Part of a small language model's weights: 2 heads of 64.
Each number is 50 + 15 x the weight over its row's rms, rounded and kept within 0 to 99. Layers, rows and columns count from 0. The size before them is the row's rms in percent of the matrix's.

# up: layer 6 MLP up, 640x128, rms 0.0645, rows 199-298, columns 32-63
# down: layer 6 MLP down (transposed), 640x128, rms 0.0239, rows 199-298, columns 32-63
up199 094:35 24 29 34 27 63 77 35 17 67 43 37 56 53 44 72 54 06 73 67 73 52 45 26 53 54 40 51 34 57 46 66
down199 098:54 45 29 45 60 35 58 55 53 64 50 47 35 36 36 40 43 72 38 29 33 62 48 79 70 31 67 39 43 42 61 55
up200 092:53 41 37 41 77 42 46 50 62 78 46 59 63 40 65 45 36 50 55 73 65 28 43 59 28 51 48 68 53 60 47 58
down200 096:48 39 29 71 50 47 57 63 72 44 72 40 51 19 28 69 56 20 29 57 60 31 43 54 87 48 22 31 43 50 52 49
up201 098:24 69 44 36 65 41 40 36 59 63 52 27 56 35 35 27 42 42 63 54 45 54 16 45 58 49 48 41 59 48 33 35
down201 104:38 25 50 61 66 67 54 31 46 32 55 38 39 79 35 45 49 56 53 45 40 58 20 45 43 48 46 86 68 65 39 55
up202 098:65 46 59 61 47 52 41 48 32 27 45 80 39 52 55 67 60 43 36 69 26 79 54 46 26 43 47 45 57 69 40 43
down202 097:36 25 65 40 36 63 38 64 46 74 51 67 67 30 45 62 43 71 34 67 30 52 74 05 61 68 46 49 46 34 47 21
up203 096:44 36 19 23 39 45 51 61 63 58 40 37 46 23 24 63 68 53 78 54 79 35 39 53 42 41 53 66 29 39 37 11
down203 098:42 27 73 16 39 40 22 42 48 42 58 61 42 62 51 79 42 42 54 47 16 55 60 45 70 41 63 65 57 58 28 40
up204 095:31 51 41 53 28 33 31 33 51 28 54 59 42 37 51 37 62 39 50 48 33 63 53 47 66 26 26 53 70 70 66 26
down204 088:61 27 47 58 34 56 39 42 62 49 45 34 50 64 55 60 43 64 65 56 60 35 45 39 46 69 86 50 34 41 29 46
up205 100:31 47 54 51 49 56 45 48 62 65 80 52 70 19 48 09 45 32 29 67 77 52 58 34 61 48 12 33 66 38 89 44
down205 098:46 65 47 63 64 40 37 59 50 61 39 81 48 61 62 58 51 54 58 52 38 41 53 00 51 34 36 68 34 23 35 41
up206 105:71 52 18 53 60 57 48 36 76 57 51 57 56 55 44 53 31 26 67 56 54 53 52 28 70 50 42 55 17 42 41 55
down206 107:61 55 38 64 73 77 70 77 56 62 61 54 48 37 58 36 44 22 54 59 70 51 85 44 52 93 64 42 71 50 37 63
up207 110:51 50 50 58 49 48 55 29 71 32 40 54 47 50 24 46 49 52 28 46 66 78 74 15 40 63 36 62 52 50 79 55
down207 105:36 24 45 52 69 35 42 32 52 33 34 45 64 50 43 48 59 45 53 48 41 43 85 41 44 37 18 37 48 44 51 53
up208 101:49 61 48 59 35 67 43 53 46 31 36 55 42 42 38 35 32 42 60 37 49 66 23 49 67 64 46 56 68 38 57 65
down208 100:39 49 68 57 38 41 70 19 41 64 58 47 71 56 65 70 40 29 28 29 40 37 47 43 60 51 54 65 48 56 43 58
up209 106:55 41 71 44 43 26 45 44 22 35 60 55 48 62 74 59 51 36 46 46 99 67 51 30 19 83 42 67 37 50 50 56
down209 108:62 50 45 44 60 54 57 48 57 40 49 32 51 38 49 51 87 48 43 21 74 49 59 64 68 65 55 60 00 69 56 41
up210 088:22 51 25 45 68 39 48 48 56 54 58 43 44 62 56 39 56 71 41 46 72 53 57 53 45 23 59 66 36 54 38 81
down210 085:30 65 53 41 57 90 40 57 22 47 54 31 61 29 17 45 30 12 35 68 73 36 48 47 41 47 26 51 55 51 48 42
up211 102:50 34 77 49 57 55 45 67 44 29 27 46 47 50 37 67 65 47 36 62 71 51 63 15 41 51 30 48 39 43 52 55
down211 094:58 53 76 57 36 59 79 38 99 54 26 46 86 51 53 48 44 42 56 70 48 58 80 59 32 54 55 51 36 66 41 48
up212 090:56 16 44 20 39 60 59 53 52 54 60 53 46 67 58 28 54 62 67 24 30 62 41 50 75 53 32 53 60 66 53 64
down212 090:14 59 59 62 55 51 42 96 47 60 63 47 48 52 33 00 48 54 57 38 77 42 33 60 50 43 53 35 39 45 47 37
up213 103:65 54 59 38 57 30 60 36 42 52 48 39 64 70 27 50 53 51 41 30 55 57 61 42 47 60 50 27 52 48 28 11
down213 106:38 78 61 49 23 97 61 56 53 58 61 72 41 36 58 55 54 42 75 65 31 56 66 66 52 49 50 28 62 40 24 63
up214 109:43 52 59 15 64 39 37 59 52 69 46 33 61 46 63 38 57 66 55 43 56 51 64 53 69 47 25 65 38 53 61 27
down214 111:34 31 47 56 32 60 21 48 46 53 53 37 32 48 41 72 49 51 31 32 30 77 45 44 45 47 32 52 62 48 44 68
up215 111:27 62 32 55 28 66 58 60 38 40 59 34 30 66 86 18 30 59 24 31 70 45 63 38 58 38 75 67 52 51 60 39
down215 112:40 55 28 35 65 21 36 68 39 49 38 50 53 39 28 60 66 54 62 80 58 26 43 38 36 72 30 38 53 37 36 46
up216 087:67 45 28 46 22 39 64 52 46 55 57 64 65 22 78 42 45 57 61 51 34 51 45 34 62 36 56 46 60 36 38 66
down216 087:58 48 42 45 50 66 63 60 52 70 65 30 69 56 37 68 52 29 10 56 54 35 54 51 43 52 48 62 60 49 19 73
up217 078:41 59 39 46 22 52 66 41 68 43 50 47 73 73 34 37 50 72 56 54 69 23 61 66 46 63 65 44 29 48 82 48
down217 081:67 45 67 59 56 53 70 52 39 59 52 43 64 29 35 39 56 53 59 59 47 66 29 41 37 52 43 53 45 61 49 66
up218 111:38 47 56 54 34 33 42 54 52 25 49 46 46 18 47 77 70 53 31 43 46 31 46 73 33 34 31 38 32 42 30 28
down218 098:51 33 51 52 38 35 91 36 55 50 57 59 42 40 41 68 24 80 52 64 37 17 53 45 83 60 67 67 41 44 35 40
up219 086:61 58 46 16 39 46 40 60 44 51 37 39 50 51 58 20 62 73 33 28 53 49 59 67 42 48 56 29 58 44 63 50
down219 083:44 52 46 36 20 53 35 35 64 71 13 44 68 32 63 21 48 52 64 25 48 37 84 57 50 45 67 67 40 67 48 65
up220 108:38 50 31 59 50 74 47 45 31 55 80 67 51 65 44 47 46 64 33 36 46 55 71 41 57 61 49 47 48 61 66 61
down220 112:32 50 61 38 36 43 18 74 35 53 53 34 55 47 53 40 47 53 64 39 34 20 36 53 61 53 22 48 44 37 52 68
up221 105:57 47 71 45 48 44 12 50 50 36 58 33 72 50 45 31 61 70 38 67 62 26 68 57 51 67 43 70 30 65 25 55
down221 096:71 42 68 63 56 39 47 64 27 49 53 53 52 59 45 38 77 31 24 49 27 35 35 41 40 48 16 35 80 16 48 65
up222 099:40 46 45 71 58 79 33 59 56 49 34 37 46 52 66 56 10 56 83 40 72 53 47 24 58 50 63 49 46 37 65 49
down222 097:39 51 18 53 69 74 34 63 70 74 62 51 68 48 76 65 46 62 71 44 65 49 44 46 70 31 66 46 59 02 41 51
up223 103:59 27 36 88 60 38 42 54 47 42 08 65 75 51 40 57 52 38 37 42 45 72 25 68 65 35 51 40 53 67 38 54
down223 103:47 60 54 59 22 57 64 61 72 32 22 43 65 57 79 54 34 53 42 38 76 58 61 04 46 44 68 46 61 34 47 54
up224 096:58 47 57 39 49 75 58 77 21 74 58 46 39 57 69 59 88 46 42 72 82 45 53 40 29 60 61 42 56 17 70 36
down224 092:82 58 51 51 24 52 50 44 45 91 51 39 41 58 57 63 43 49 34 57 60 67 56 79 55 49 81 67 33 85 54 64
up225 084:56 37 67 63 59 35 46 42 59 50 48 32 52 90 71 34 40 74 41 32 35 53 64 66 34 53 42 57 55 19 29 25
down225 084:87 36 46 61 66 54 40 33 53 28 37 63 49 57 50 47 55 53 64 73 51 69 42 39 55 62 60 61 40 75 47 33
up226 099:61 30 25 48 32 46 44 53 53 59 90 29 71 48 59 72 57 86 29 40 41 57 43 62 46 16 36 62 56 43 20 41
down226 090:58 51 45 67 67 52 56 51 55 63 39 36 51 45 37 47 53 58 41 53 79 38 29 41 79 47 46 78 56 54 50 24
up227 103:42 54 54 48 64 56 75 39 58 57 73 41 52 75 59 43 57 64 56 51 62 58 46 27 32 38 38 43 57 35 42 42
down227 105:53 70 67 51 65 57 33 47 62 32 76 56 47 69 58 50 68 68 38 25 64 61 25 23 25 58 43 31 56 25 48 51
up228 111:53 50 42 48 38 47 34 41 52 85 38 48 76 59 34 45 48 44 72 45 34 45 27 46 65 55 21 73 13 27 52 73
down228 107:49 30 58 31 84 47 38 57 49 56 49 31 45 45 30 41 51 49 63 46 53 58 47 62 61 56 50 52 54 33 39 51
up229 099:62 51 57 63 48 47 44 43 22 45 50 59 49 71 28 58 11 53 34 84 42 40 38 64 19 62 43 54 58 40 60 42
down229 100:46 45 66 50 36 36 10 46 59 56 27 64 75 53 48 62 38 68 59 75 12 74 42 65 37 65 50 51 34 15 38 40
up230 104:46 47 61 60 99 79 71 48 42 39 39 61 43 62 31 42 54 47 50 36 40 51 53 64 53 46 34 54 68 50 38 67
down230 098:53 44 76 57 60 68 79 61 42 42 39 39 40 68 67 85 49 64 58 41 52 72 75 30 66 45 52 62 62 62 53 44
up231 104:47 25 67 37 82 58 53 54 40 77 58 30 56 70 65 29 49 92 41 43 37 01 61 53 48 45 49 20 25 38 30 70
down231 104:63 32 70 69 60 45 45 45 53 63 55 47 43 73 63 48 61 56 78 39 50 41 50 41 47 55 59 32 59 48 38 61
up232 100:36 44 34 34 34 57 38 57 85 66 40 49 58 46 56 42 42 92 55 77 63 64 75 53 56 73 57 53 09 53 33 67
down232 105:36 51 56 28 70 80 37 57 30 56 55 60 49 51 62 30 44 46 72 45 51 42 60 64 63 57 42 36 73 46 47 68
up233 102:55 42 36 60 47 64 60 52 45 54 59 63 37 63 49 35 54 40 47 57 48 69 64 27 22 56 50 56 62 45 66 45
down233 098:33 56 52 65 61 52 17 47 44 43 47 32 56 70 68 42 61 36 62 60 26 44 55 74 66 37 38 48 38 50 11 41
up234 100:18 56 85 54 47 58 31 61 39 56 29 30 46 40 49 57 47 40 42 83 31 50 33 48 55 52 60 94 54 43 47 49
down234 102:46 57 78 55 67 40 31 76 57 40 44 37 63 34 52 47 76 20 55 74 45 56 30 48 52 58 62 68 45 29 59 24
up235 093:60 64 35 54 36 46 68 40 48 53 36 37 68 36 56 46 52 44 38 65 47 84 63 49 40 53 52 75 55 67 48 32
down235 101:63 32 67 64 62 43 96 57 42 63 43 74 45 57 39 65 86 52 48 80 59 43 49 38 51 25 44 60 50 34 52 40
up236 088:39 46 73 40 35 18 28 44 61 46 49 28 57 56 36 43 13 61 68 52 27 34 59 60 40 49 27 53 53 35 60 65
down236 107:46 70 53 73 67 42 58 46 54 41 62 49 30 47 51 43 44 60 50 73 44 81 58 35 47 44 62 25 36 67 54 85
up237 089:32 57 45 62 59 41 28 59 52 78 30 72 79 51 21 74 71 66 44 62 29 57 64 56 33 55 57 56 38 50 35 20
down237 090:44 67 33 44 21 63 21 40 33 64 71 62 73 40 46 43 64 52 63 27 86 34 56 41 26 59 44 54 51 27 47 64
up238 105:42 46 44 38 63 72 38 55 44 35 70 46 58 04 33 46 54 48 70 54 30 49 60 61 41 44 60 39 56 71 48 46
down238 104:55 36 33 60 38 28 44 48 47 60 39 64 58 32 38 56 33 51 34 50 60 49 39 73 78 40 56 43 50 70 52 55
up239 114:44 42 67 38 33 34 08 34 50 49 34 69 52 50 60 44 35 33 49 43 43 56 28 47 38 57 32 66 67 61 66 47
down239 112:45 55 61 46 52 25 71 59 55 56 23 22 64 53 70 53 54 33 61 65 75 64 46 26 43 40 53 67 32 61 78 24
up240 094:70 55 34 48 58 52 78 53 46 45 30 56 43 61 39 48 34 76 29 34 40 45 26 76 35 35 47 59 28 42 37 40
down240 092:45 26 70 44 66 55 17 34 55 53 49 60 55 69 77 30 49 52 42 44 42 57 62 71 50 50 62 42 45 45 45 46
up241 111:50 65 80 53 44 44 43 53 50 27 76 60 50 47 47 66 69 59 55 71 68 32 26 48 55 24 47 35 37 38 54 32
down241 112:53 49 59 48 51 54 42 35 46 66 33 28 49 25 36 47 81 58 33 88 67 44 50 55 48 69 49 74 67 59 40 47
up242 102:39 39 59 29 49 13 35 53 65 54 63 40 36 53 61 82 49 41 47 58 67 55 59 49 44 38 51 88 67 38 64 54
down242 110:43 71 51 28 47 37 49 68 41 59 70 49 51 50 43 85 55 65 27 25 54 53 72 40 47 39 74 54 47 24 64 57
up243 084:27 70 26 56 65 62 40 58 23 61 67 41 46 73 39 48 33 48 81 67 67 35 51 59 70 66 31 32 41 40 66 75
down243 077:40 60 67 59 40 52 65 69 44 42 70 50 48 70 64 53 77 61 78 53 61 34 31 68 71 65 34 23 51 29 66 54
up244 103:37 63 11 41 70 59 65 65 28 52 43 84 29 51 15 33 49 38 50 44 23 22 56 78 69 53 45 45 56 40 45 65
down244 099:40 35 53 60 61 54 55 90 43 44 43 86 57 61 54 37 48 53 55 49 72 58 79 46 30 78 34 53 72 20 47 32
up245 104:48 54 55 56 36 43 53 46 37 71 40 47 20 48 61 64 57 45 40 50 68 65 56 40 58 55 18 60 61 47 30 64
down245 116:62 55 00 22 73 68 51 43 68 43 41 46 33 43 33 51 46 72 37 50 48 47 57 63 43 35 69 35 29 48 69 44
up246 104:27 60 19 59 38 44 56 52 46 26 44 49 39 51 30 45 38 11 44 63 48 58 78 79 37 55 32 38 55 57 47 71
down246 103:55 52 35 73 49 51 59 50 54 32 53 37 51 49 43 47 43 51 24 56 29 43 60 48 43 62 46 57 40 55 60 26
up247 096:26 61 52 41 54 33 33 40 59 65 28 26 85 56 50 60 60 46 54 88 64 30 39 76 66 58 58 55 49 56 54 30
down247 108:47 28 40 35 34 58 47 42 38 54 51 55 44 85 44 52 44 50 44 25 35 33 45 35 52 42 89 49 36 52 51 48
up248 099:30 52 54 30 62 34 38 57 13 37 42 37 56 40 48 48 09 63 37 75 49 43 68 48 28 56 42 50 27 36 63 37
down248 107:26 60 43 29 49 66 52 62 51 64 41 50 71 71 33 59 49 59 50 50 60 52 64 27 31 33 72 38 75 52 80 56
up249 102:41 55 48 32 69 50 38 67 32 23 42 58 32 45 62 70 53 50 38 50 51 41 48 70 20 38 55 47 43 49 46 52
down249 100:25 17 73 44 59 62 37 41 68 72 78 41 49 62 58 46 38 75 45 28 57 50 22 54 44 47 37 52 58 47 32 30
up250 086:47 59 44 48 41 47 24 53 74 29 63 58 48 44 72 42 35 51 47 39 47 44 33 59 44 45 35 32 48 48 43 68
down250 082:61 28 35 50 55 48 76 55 38 28 56 62 52 36 58 57 35 33 54 30 52 45 57 43 61 60 71 53 72 42 48 49
up251 094:54 72 68 46 60 32 58 71 56 60 50 46 37 40 70 53 67 39 53 66 49 65 82 55 53 12 60 39 45 68 67 37
down251 096:36 78 56 45 45 56 28 52 84 76 60 44 37 63 26 47 67 41 53 49 62 48 38 43 62 21 83 68 23 67 56 35
up252 100:54 44 28 57 27 29 38 37 26 80 28 76 45 32 55 54 34 28 69 63 56 59 54 40 46 27 37 53 33 34 41 35
down252 093:52 60 28 53 62 48 55 57 48 64 46 41 78 38 51 51 60 57 36 57 23 56 48 64 43 77 73 46 28 24 15 63
up253 106:47 52 52 71 61 67 63 55 68 43 29 41 38 54 49 53 43 74 84 45 61 58 29 54 35 23 62 53 62 49 55 61
down253 100:68 60 76 87 53 21 44 35 70 53 43 56 58 45 57 46 65 42 35 60 47 68 51 55 21 45 38 42 69 72 76 64
up254 114:49 37 61 38 62 50 36 65 48 32 69 60 40 76 60 26 32 81 46 33 41 77 74 51 66 27 58 47 59 34 57 33
down254 104:37 21 44 62 42 31 60 53 73 41 49 66 32 59 69 33 47 27 52 30 60 80 41 56 62 51 42 50 34 61 55 29
up255 101:30 62 57 44 43 65 40 66 26 36 47 46 47 56 48 62 37 42 17 56 63 66 64 69 34 75 44 50 34 40 33 60
down255 090:23 75 89 55 46 41 36 64 25 29 43 61 59 76 56 50 41 82 61 48 42 60 38 49 75 66 47 53 51 69 23 56
up256 098:53 56 54 40 60 55 32 74 63 62 47 42 44 55 53 61 69 42 56 50 52 32 24 58 68 36 38 52 58 42 48 43
down256 099:54 39 43 59 22 47 78 38 65 40 42 67 23 36 52 55 22 71 41 45 46 38 39 49 79 71 41 58 48 52 30 62
up257 092:48 50 43 46 62 55 51 47 56 54 22 35 49 26 63 68 53 55 47 32 49 42 42 82 58 68 37 34 49 60 36 45
down257 101:25 57 48 68 62 38 25 22 65 23 59 49 66 30 74 35 47 44 62 44 27 53 73 57 54 63 60 74 56 34 62 50
up258 098:28 52 47 63 64 55 39 48 60 54 41 33 48 05 30 48 38 49 53 64 46 55 20 61 36 50 27 61 61 38 38 69
down258 083:53 35 42 37 69 70 67 46 69 44 55 76 46 59 39 54 38 63 41 35 56 42 58 69 29 47 66 56 32 74 33 50
up259 099:63 58 47 31 46 50 57 62 53 62 73 35 46 66 38 33 77 67 48 31 49 67 64 53 53 43 46 36 52 47 75 34
down259 101:40 52 46 39 56 75 19 40 72 33 82 71 49 55 38 26 45 31 29 43 42 58 26 72 51 58 76 67 40 47 59 71
up260 103:48 38 71 36 38 22 59 69 28 53 28 45 43 27 35 39 52 56 32 70 61 62 56 69 38 64 49 53 65 67 63 69
down260 104:50 50 24 50 36 72 49 72 65 61 37 40 44 26 34 64 58 62 35 28 57 27 37 52 31 51 56 44 63 54 63 61
up261 105:44 48 46 26 36 57 03 55 45 43 55 79 64 77 55 61 44 63 67 74 53 53 45 55 30 49 61 52 68 47 65 62
down261 108:64 38 44 45 37 73 73 62 32 66 49 58 76 65 39 28 25 71 62 56 33 29 40 49 64 40 66 58 55 24 54 57
up262 114:46 47 27 54 58 57 41 37 57 74 49 83 47 61 25 53 35 59 38 75 46 59 49 41 60 57 50 48 49 60 49 67
down262 112:45 53 39 41 54 77 63 34 55 73 65 75 44 50 66 31 48 68 68 51 43 55 25 58 94 67 56 10 38 44 59 69
up263 107:57 61 49 61 56 59 38 44 17 90 82 48 31 54 75 33 63 33 23 48 40 65 65 46 35 45 48 49 43 36 43 80
down263 121:34 53 56 30 30 51 65 32 40 75 51 70 53 77 63 56 41 45 56 51 30 49 61 42 87 26 71 60 44 76 39 45
up264 113:80 24 72 47 61 31 40 57 34 47 53 55 79 61 36 26 62 41 39 50 37 45 74 38 79 49 39 47 57 42 32 58
down264 116:80 60 35 31 67 56 47 42 51 27 57 38 37 52 52 59 62 57 47 45 74 49 46 39 62 70 39 57 74 87 62 53
up265 100:28 48 79 40 50 55 40 32 49 57 74 52 46 66 49 69 36 46 66 47 61 40 40 36 51 62 48 12 48 66 57 49
down265 093:55 40 42 20 42 63 60 45 65 69 55 59 59 39 26 65 35 34 28 44 37 51 26 37 70 69 66 41 62 60 37 39
up266 084:57 39 28 36 52 54 84 43 50 40 29 45 42 40 56 46 39 30 27 73 36 31 21 77 64 48 49 70 65 62 47 59
down266 087:44 50 51 32 60 44 71 57 55 49 42 69 52 60 63 63 39 53 62 36 46 27 39 46 59 49 29 38 46 26 41 40
up267 091:57 25 39 60 31 59 54 69 55 77 52 44 40 41 68 48 47 64 48 45 41 48 75 52 59 54 59 18 46 20 30 33
down267 084:46 40 27 47 45 32 54 23 38 64 52 40 79 49 58 27 32 72 47 68 43 42 56 43 36 90 34 33 60 66 29 22
up268 095:65 83 54 55 66 23 51 48 47 44 49 40 35 60 38 34 53 38 36 61 31 62 63 39 26 63 62 56 52 67 44 63
down268 098:55 46 42 58 31 42 46 87 49 48 51 65 32 63 63 46 46 32 20 68 38 50 57 87 75 37 55 62 72 60 57 32
up269 109:59 70 38 57 53 57 37 52 29 27 42 48 27 43 31 43 68 43 41 55 46 52 49 61 15 53 71 66 62 57 44 47
down269 109:35 64 36 68 47 36 30 81 39 48 65 65 49 47 29 44 46 46 55 22 67 49 76 61 70 54 44 44 01 38 57 44
up270 106:66 58 25 49 29 60 60 53 45 22 49 42 70 49 53 34 63 30 56 37 73 76 28 51 20 43 57 60 56 42 52 60
down270 098:67 41 67 63 54 49 30 50 78 43 61 46 44 47 69 38 51 36 39 42 16 50 45 30 41 61 37 42 58 70 56 72
up271 105:82 72 50 66 35 26 40 59 56 25 63 41 29 40 57 48 58 47 16 38 31 71 44 13 36 38 73 80 31 37 56 38
down271 094:21 53 60 32 63 41 56 92 57 70 75 41 40 53 43 41 63 62 63 47 15 47 12 63 64 48 26 56 48 44 37 55
up272 103:61 50 51 53 62 43 87 61 48 49 55 37 34 33 63 45 58 48 52 53 39 72 62 69 47 75 57 61 61 39 59 65
down272 095:75 53 54 44 38 30 08 62 44 58 41 42 56 50 50 58 63 41 46 55 56 56 37 66 56 73 31 43 41 54 63 37
up273 103:62 65 75 43 50 41 68 49 38 54 37 38 46 46 45 59 74 68 20 49 38 47 47 50 78 13 44 41 83 49 44 34
down273 090:43 59 59 64 55 47 18 35 52 56 55 41 38 53 33 42 32 65 38 64 36 54 96 56 13 56 51 42 41 60 62 38
up274 098:39 63 58 68 46 41 54 36 51 28 52 40 55 26 45 51 42 63 64 50 59 41 68 33 23 67 45 41 63 41 67 47
down274 101:67 66 43 54 43 45 42 20 29 49 43 43 12 43 57 46 60 43 46 53 65 29 23 44 59 59 30 40 57 76 71 59
up275 084:52 74 37 75 83 29 40 60 36 41 49 78 50 58 42 54 43 33 32 67 44 64 17 65 38 49 62 53 69 49 32 55
down275 093:61 29 36 61 40 72 44 67 36 55 50 62 36 61 52 41 49 55 47 78 27 55 48 51 42 41 38 38 57 46 40 67
up276 099:44 46 40 40 16 45 28 59 45 39 33 60 34 85 65 64 66 37 39 71 45 46 34 67 32 46 48 49 46 69 68 60
down276 096:32 52 55 18 55 44 66 47 91 50 24 70 63 29 53 70 37 41 47 43 41 45 61 24 55 73 33 63 43 51 49 55
up277 093:64 47 55 32 78 44 48 24 45 36 69 48 62 49 71 62 56 51 37 65 35 35 57 89 38 84 46 46 42 62 30 37
down277 089:51 43 52 36 66 46 51 28 53 46 60 48 50 51 54 61 48 50 57 60 42 34 37 09 55 45 56 31 57 64 45 60
up278 084:56 46 39 61 26 67 80 73 62 41 21 50 66 46 63 50 38 87 53 60 60 39 76 78 47 43 62 60 25 53 63 50
down278 084:58 42 61 70 46 79 66 49 68 77 29 20 58 28 60 41 53 21 36 58 40 34 68 52 67 46 64 50 38 23 64 60
up279 094:65 41 52 25 26 42 49 50 60 55 58 47 83 49 57 44 54 61 44 32 37 55 60 46 28 56 23 34 62 58 36 60
down279 094:36 99 46 58 52 57 66 32 31 44 60 67 44 60 60 45 63 55 38 54 52 58 71 64 64 53 74 51 57 62 67 61
up280 094:70 71 56 43 35 53 71 49 34 31 56 33 27 57 18 55 54 58 68 39 48 39 72 70 40 60 47 20 49 56 36 46
down280 090:47 78 49 64 40 52 43 21 53 53 65 47 45 40 27 18 21 50 41 24 43 53 86 54 62 81 46 33 72 63 43 48
up281 089:59 49 40 28 46 35 36 68 76 75 32 34 50 51 63 38 59 08 33 64 30 45 60 56 68 58 66 34 47 57 48 55
down281 089:56 32 40 31 52 45 67 50 57 49 65 71 49 48 56 30 42 44 61 40 80 52 65 64 46 59 58 65 72 73 57 51
up282 105:55 38 61 53 35 39 60 56 50 70 33 19 45 47 55 61 68 47 37 52 19 56 44 69 41 42 49 44 44 29 48 39
down282 105:21 60 63 52 50 32 43 72 36 66 37 46 41 56 57 33 69 55 54 33 28 44 62 40 38 53 68 68 35 44 34 24
up283 112:48 55 61 23 80 18 36 50 28 66 59 70 71 55 38 67 36 50 34 33 39 32 15 49 62 66 38 40 46 39 43 40
down283 105:48 75 38 36 16 63 43 35 52 53 59 46 46 50 72 46 27 52 88 62 50 37 41 66 64 48 50 63 23 65 63 37
up284 110:44 55 48 64 51 33 49 63 59 60 62 48 56 67 55 53 46 67 43 84 70 46 61 47 33 02 26 47 41 52 44 64
down284 105:55 18 38 53 33 46 70 30 40 51 49 51 46 68 36 29 58 61 43 38 60 64 51 42 60 59 36 40 35 37 43 48
up285 070:38 76 49 65 60 29 70 65 69 61 10 41 69 21 62 90 61 65 47 71 56 62 40 69 20 41 42 73 42 48 46 76
down285 079:46 40 40 70 64 54 30 43 33 45 41 50 46 66 40 50 36 48 55 50 40 28 44 65 34 36 40 62 50 49 68 44
up286 109:42 18 52 73 48 75 53 55 31 61 39 48 76 58 53 48 60 58 10 53 46 66 63 36 50 68 38 63 33 57 39 62
down286 106:50 84 44 42 58 52 30 88 56 59 74 38 58 38 31 43 30 57 63 45 54 47 47 67 54 39 75 69 68 48 51 27
up287 102:40 36 28 36 12 67 47 69 38 38 44 43 50 55 48 43 43 40 44 50 34 55 74 41 48 58 33 74 35 62 53 61
down287 098:50 68 48 30 30 58 32 49 40 67 62 21 47 31 41 36 46 57 48 37 63 55 42 56 65 60 64 49 62 38 46 63
up288 101:31 24 63 69 47 33 37 55 52 24 66 46 42 64 45 63 46 59 57 56 34 73 53 66 65 59 45 75 94 66 41 45
down288 088:19 46 80 77 42 43 48 70 49 68 45 48 64 53 42 57 51 53 43 65 46 56 19 51 55 34 52 49 69 54 37 48
up289 100:58 39 60 60 53 86 51 33 46 48 55 64 35 66 59 62 70 55 38 29 48 46 69 47 60 36 39 59 40 44 56 55
down289 103:35 74 34 43 38 96 65 52 50 78 44 55 63 52 56 54 61 41 49 75 80 38 41 42 60 29 41 74 72 43 55 44
up290 096:42 44 59 34 35 53 59 54 56 74 30 60 62 41 43 39 74 36 59 36 28 38 48 71 91 53 78 64 38 53 54 57
down290 095:55 62 52 89 45 72 88 69 35 24 24 60 61 32 51 54 44 83 42 65 31 55 72 72 43 39 54 42 49 49 31 46
up291 094:78 60 64 32 66 43 50 54 41 82 60 77 47 52 42 53 61 50 47 61 33 58 50 60 48 43 59 41 84 37 64 52
down291 100:49 39 61 43 31 39 27 55 49 54 50 50 53 57 70 38 44 57 62 48 66 53 54 69 39 25 76 39 27 65 48 72
up292 103:46 14 20 51 34 61 55 24 52 34 45 61 54 59 69 55 33 27 70 89 45 54 34 82 80 54 50 52 46 78 68 54
down292 101:58 80 31 63 52 44 52 59 36 62 57 64 54 46 23 60 49 46 55 56 38 55 26 35 63 43 47 39 25 58 65 43
up293 092:40 84 45 44 63 59 49 63 50 84 49 76 54 61 26 56 30 67 51 61 59 24 64 39 48 51 42 36 62 59 59 20
down293 089:32 63 60 57 55 50 45 52 62 49 57 80 51 30 45 23 55 50 35 54 66 42 60 42 41 58 40 57 46 64 37 09
up294 094:56 58 59 27 60 54 17 49 34 44 52 46 51 44 76 43 63 35 41 63 44 27 27 76 27 20 43 53 70 39 42 32
down294 091:52 44 59 70 34 58 54 37 74 42 31 66 63 61 25 53 36 42 47 42 48 35 44 66 36 52 66 85 54 73 70 59
up295 106:43 59 41 36 49 67 47 62 53 84 54 48 47 50 49 70 52 54 52 47 81 51 54 76 36 61 62 29 88 70 71 54
down295 108:57 40 37 33 53 67 39 64 51 63 42 31 27 45 66 28 51 34 39 49 58 54 45 29 36 43 76 21 29 46 57 65
up296 109:43 55 45 76 32 50 38 46 53 51 26 67 54 68 40 27 81 50 52 71 72 51 75 28 36 30 43 42 35 40 61 46
down296 109:47 34 42 44 44 44 52 42 68 43 84 51 67 20 70 53 37 44 38 56 39 70 50 05 17 69 47 81 26 44 09 91
up297 104:59 66 69 56 55 42 61 21 29 52 44 52 64 55 55 61 65 49 33 43 53 68 36 59 25 25 84 42 34 52 71 59
down297 107:86 48 44 49 17 60 69 37 35 44 52 54 34 49 45 53 52 63 43 42 73 53 55 52 54 58 43 53 63 55 43 45
up298 099:76 32 55 70 65 37 52 30 35 49 41 37 58 78 52 47 59 27 67 61 53 54 84 43 41 37 64 65 72 59 67 53
down298 085:19 49 44 37 72 28 15 61 65 55 55 42 58 57 33 53 32 63 52 60 42 43 46 46 75 45 37 30 13 77 51 54